config.yaml
num_attention_heads: 10
num_key_value_heads: 10
attn_scale: 0.125
tie_word_embeddings: true
max_steps: 9980
Each number is 500 + 40 x the weight over its row's rms, rounded and kept within 0 to 999. Layers, rows and columns count from 0. Numbers have three digits each. The size before them is the row's rms in percent of the matrix's.

# layer 6 MLP up, 5120x640, rms 0.0259, rows 3026-3108, columns 512-543
107:492465469548573519479588458546450498567470509531493531459481554598486482552469512417475491500494
099:426448493579563494536477475421471525517606565503484493563527481550505512506578520542455483509500
106:535506554510506454479497442511524470404517471592562496452512508507501476527509476484376513474492
102:520571528560508435471551431472445491520538468547477547499481408543496533549557546474457503431431
102:466496470593489494441495541528448468471475513445551477498451517513543520528560505501472488537499
106:527601507473468491421481452487470534469516547601524600471489523464425489513586499437436444527486
100:458436535480528521556494519503519509483531573591501513471538450518445540521501544504556521495540
111:524548520513530495521453579543511519484632505504506555538534533466515527530542521522527509496483
111:478538603537489517426450424513543591516476461479499485494473494486565535488480508550511488438507
114:469461452504589464457485453520507476420555492561529574467513491519496431496507484508535459623475
116:545589489529601506533512508472515466492569555495556535465561476519484500491490472523436544520446
092:496494551481503514447413457535457506451509548595526502381478455512537511575544479491468485456470
111:459494576438469519421497426538498525538544589619466524483493460509554490527449494486488500482561
056:474490491583550567503472500511488507531515523518528497537575504577484516499533514557478443500451
096:506571492494499443529520439453532495540546510516588508540486493560472478540444531510560486496475
104:488533486486490486432523477545467510462526496591504538589490481546558515483478526517461530608506
118:490540515505466515516526499476454477455472518494506574450496499481549477528482424514524451447487
103:498494538504494445483498547478474513478535522504460535525449432461441489520548477530454520505451
099:560524581554500495580561436511492520582544530465548465459527454463509517531523502489491478469461
099:436474509512506496524506475542458513428478525420505479473468453500491511511519549475522539480492
097:485457567495513527552443489537507530560491470473507472482485439477533488496482468531470503440524
098:461496496573507478490458535557453537457460525538534508506461519492516475504504503502473555508445
093:453465418494466486480539526561504463522505509461521412523441456485493444506508514496513503545478
104:483497459546531453566529485480417500551573475487446568471547514470472482523541518503507542452500
107:536504479478468537473469465494414481457554544516496515494531379503482489542472568433484536535467
105:546490563493570503480496541532413493446547494508502496551515508569544526530485489464429497417439
107:473513541565454489425457476599428503459563504559447526487526508536492471501470476527483487526486
099:429470477570520500499506536474472440498538568435458519512467464507548457495474517502510503477539
084:505415532514474453483470494494544509561482549504546485469495499520501515600558479552541458500540
108:515502471487465485504499532488503511521475525546511541504549493508458491489514467494518444594490
105:509495458446492526475469473547499493577534472501509539472525463496556509465523578462455500535432
109:554487525470502528402537502466483534484538584487549569493550480520417463496522513476464524473590
102:412471496540565513489522522473497524526518565503545497561477468540575488557544543537506458476467
100:519476498527543457530518409565512493442527459499537506525498551544435491508529519543451489465513
106:463455516529587444514447469495431605517587517546472485432514481484518550488495513477400481520439
090:526492477480441531488452571450499482514492513525600504475478434508487499502561487525483459503494
102:465535451487531511472561504487552518495589493521561505481450511498520507477492475539534482512399
101:472532564520440458456460437494462527439542462493467494466473525487529490543557481477462517468508
108:512517565498539409467525476505452530572533477508493488467561525458540543556578451446519487442492
091:545531474496514401494471528536544463557482486500525482526512498606427400535458462435513482590546
116:512524515501592484524421491589537456495566426480540506527505428498502433523522494540504494483466
093:522474562466496453432529443502500533580523508500535578467476506575573482550513470488544495506575
102:558565498521452458453467434495513487478552535428485455486447424468496496475538519467546527530501
090:445512553501460531479549475471482504495539541556532530536491510511499466537524493563589488467518
085:463623512515525510434576551505487484508468500513516512474492511518557492487530555464480450470542
089:551471491520542473481547579552520561566537527504480466458551459490492485506490483538533490537502
109:534474515554468519442523497461497495454472486529552543477477485507502478519512443532447485569456
104:485511496515469467484489462461537480463481464489529482534514489521532504514548423459551456451504
095:489488546507456330578526589559540495536529499548571584452481489524470456523495475486530484523527
096:481565493608475532517472425499498445456536535470545496504404498456472447485473507465509498450562
104:543489539461510378557535499522424488537460520497465454469471467518543510496496486448545502510528
085:472510521528505500477512480486460510513518527475474486466441504510516506484549477526495454548531
103:396566499543534487537526548561473505526488572575524476461532470527521486484521511513504505529485
096:587532466553504487526553494569499486490571504548526497379523447499431454509508504504469484441472
108:503497487510542523501523520492525483515526568550511591467568534544482458519472557484431497482479
110:446527546539476426501519451473535493475509497436516523482499533516520502502510556478506398504440
103:471544531629585482499556481507468521519549454487468538460487496524471510553500539486510516498468
114:496531581532516476501460472479508564621540519429503558410541489524548495506647444571503450561466
095:552457510523540521571556497471462523545456598557526539511515495510552473507464443525473467484497
083:477516528495607516516476476505462489555438545483522496560474529567548404454550487556507453485484
094:509448472521459475466491488487464476555563508463502534485529355507498461492527553536447548460535
055:526458553474465436498483517531447516478486520514431428559592466557518465511492493552451456480560
099:424503472502500520480519553481433474588525488488492528482509458500543428508481500536463396488552
104:481448477513515476479528474497528590518460489508492529516587551556499480504524487511469499590564
085:490456553622503517451480494491461572506492517565521544508520519497511469482616497518460475524521
097:562493548570510458396473459518495546524504462567565566509565508482454461544526513531472544506482
106:452455566555549512514492521488457518499488485445515460524532470561535479522565533428452505548418
083:492484469480490470482466535453479477526466510516525524546551531520516446482548497490464525497490
103:466453431512553467510493458527439447486509512538514476473576457536550454549496498479495518519485
110:512522479444506455546517501515464442520529519558493510434462529489503487504480421506528508465511
113:531448516464519526500467536534485557551535555468596449455475489459553532517522488498552392451467
101:469577436487565503426513529568439588466543575509497599487501535519516526486531564535525515435501
101:514477524474556489528456480455469521441518496457532498539481473532531493453494503433473487522501
094:479532469488507484527446444557502545445501543489531525476530444479537375487565557506533466491569
100:503519517498505494538533465521531466461479449492507535428464455541515484510469524484495445418511
102:493589477525539473509508479559521484472452588530558458476557465497510476547557547558471468521553
098:494505515526541430459527504532464564497466454555499505451564494576522512513536436501491473483520
107:457546503450535514512482514561528509477565487514512488510460477567490481519474583420512499452526
101:539591427557523525588447560483527514527532522451467545562509509484461533493517490480508485510503
110:503483468530535550508429464496510528486534494501531559499504524475460512511485457518496561466513
096:527592551456533507527438553533510469492425491490425432515516493505488448444547546511448453516484
096:536489566486624500549479446565483470543523532499545502496463473577453453531519557465421534512501
097:504500507540536460519428520454414503503463505511517412555485481502551493533506437533501484471464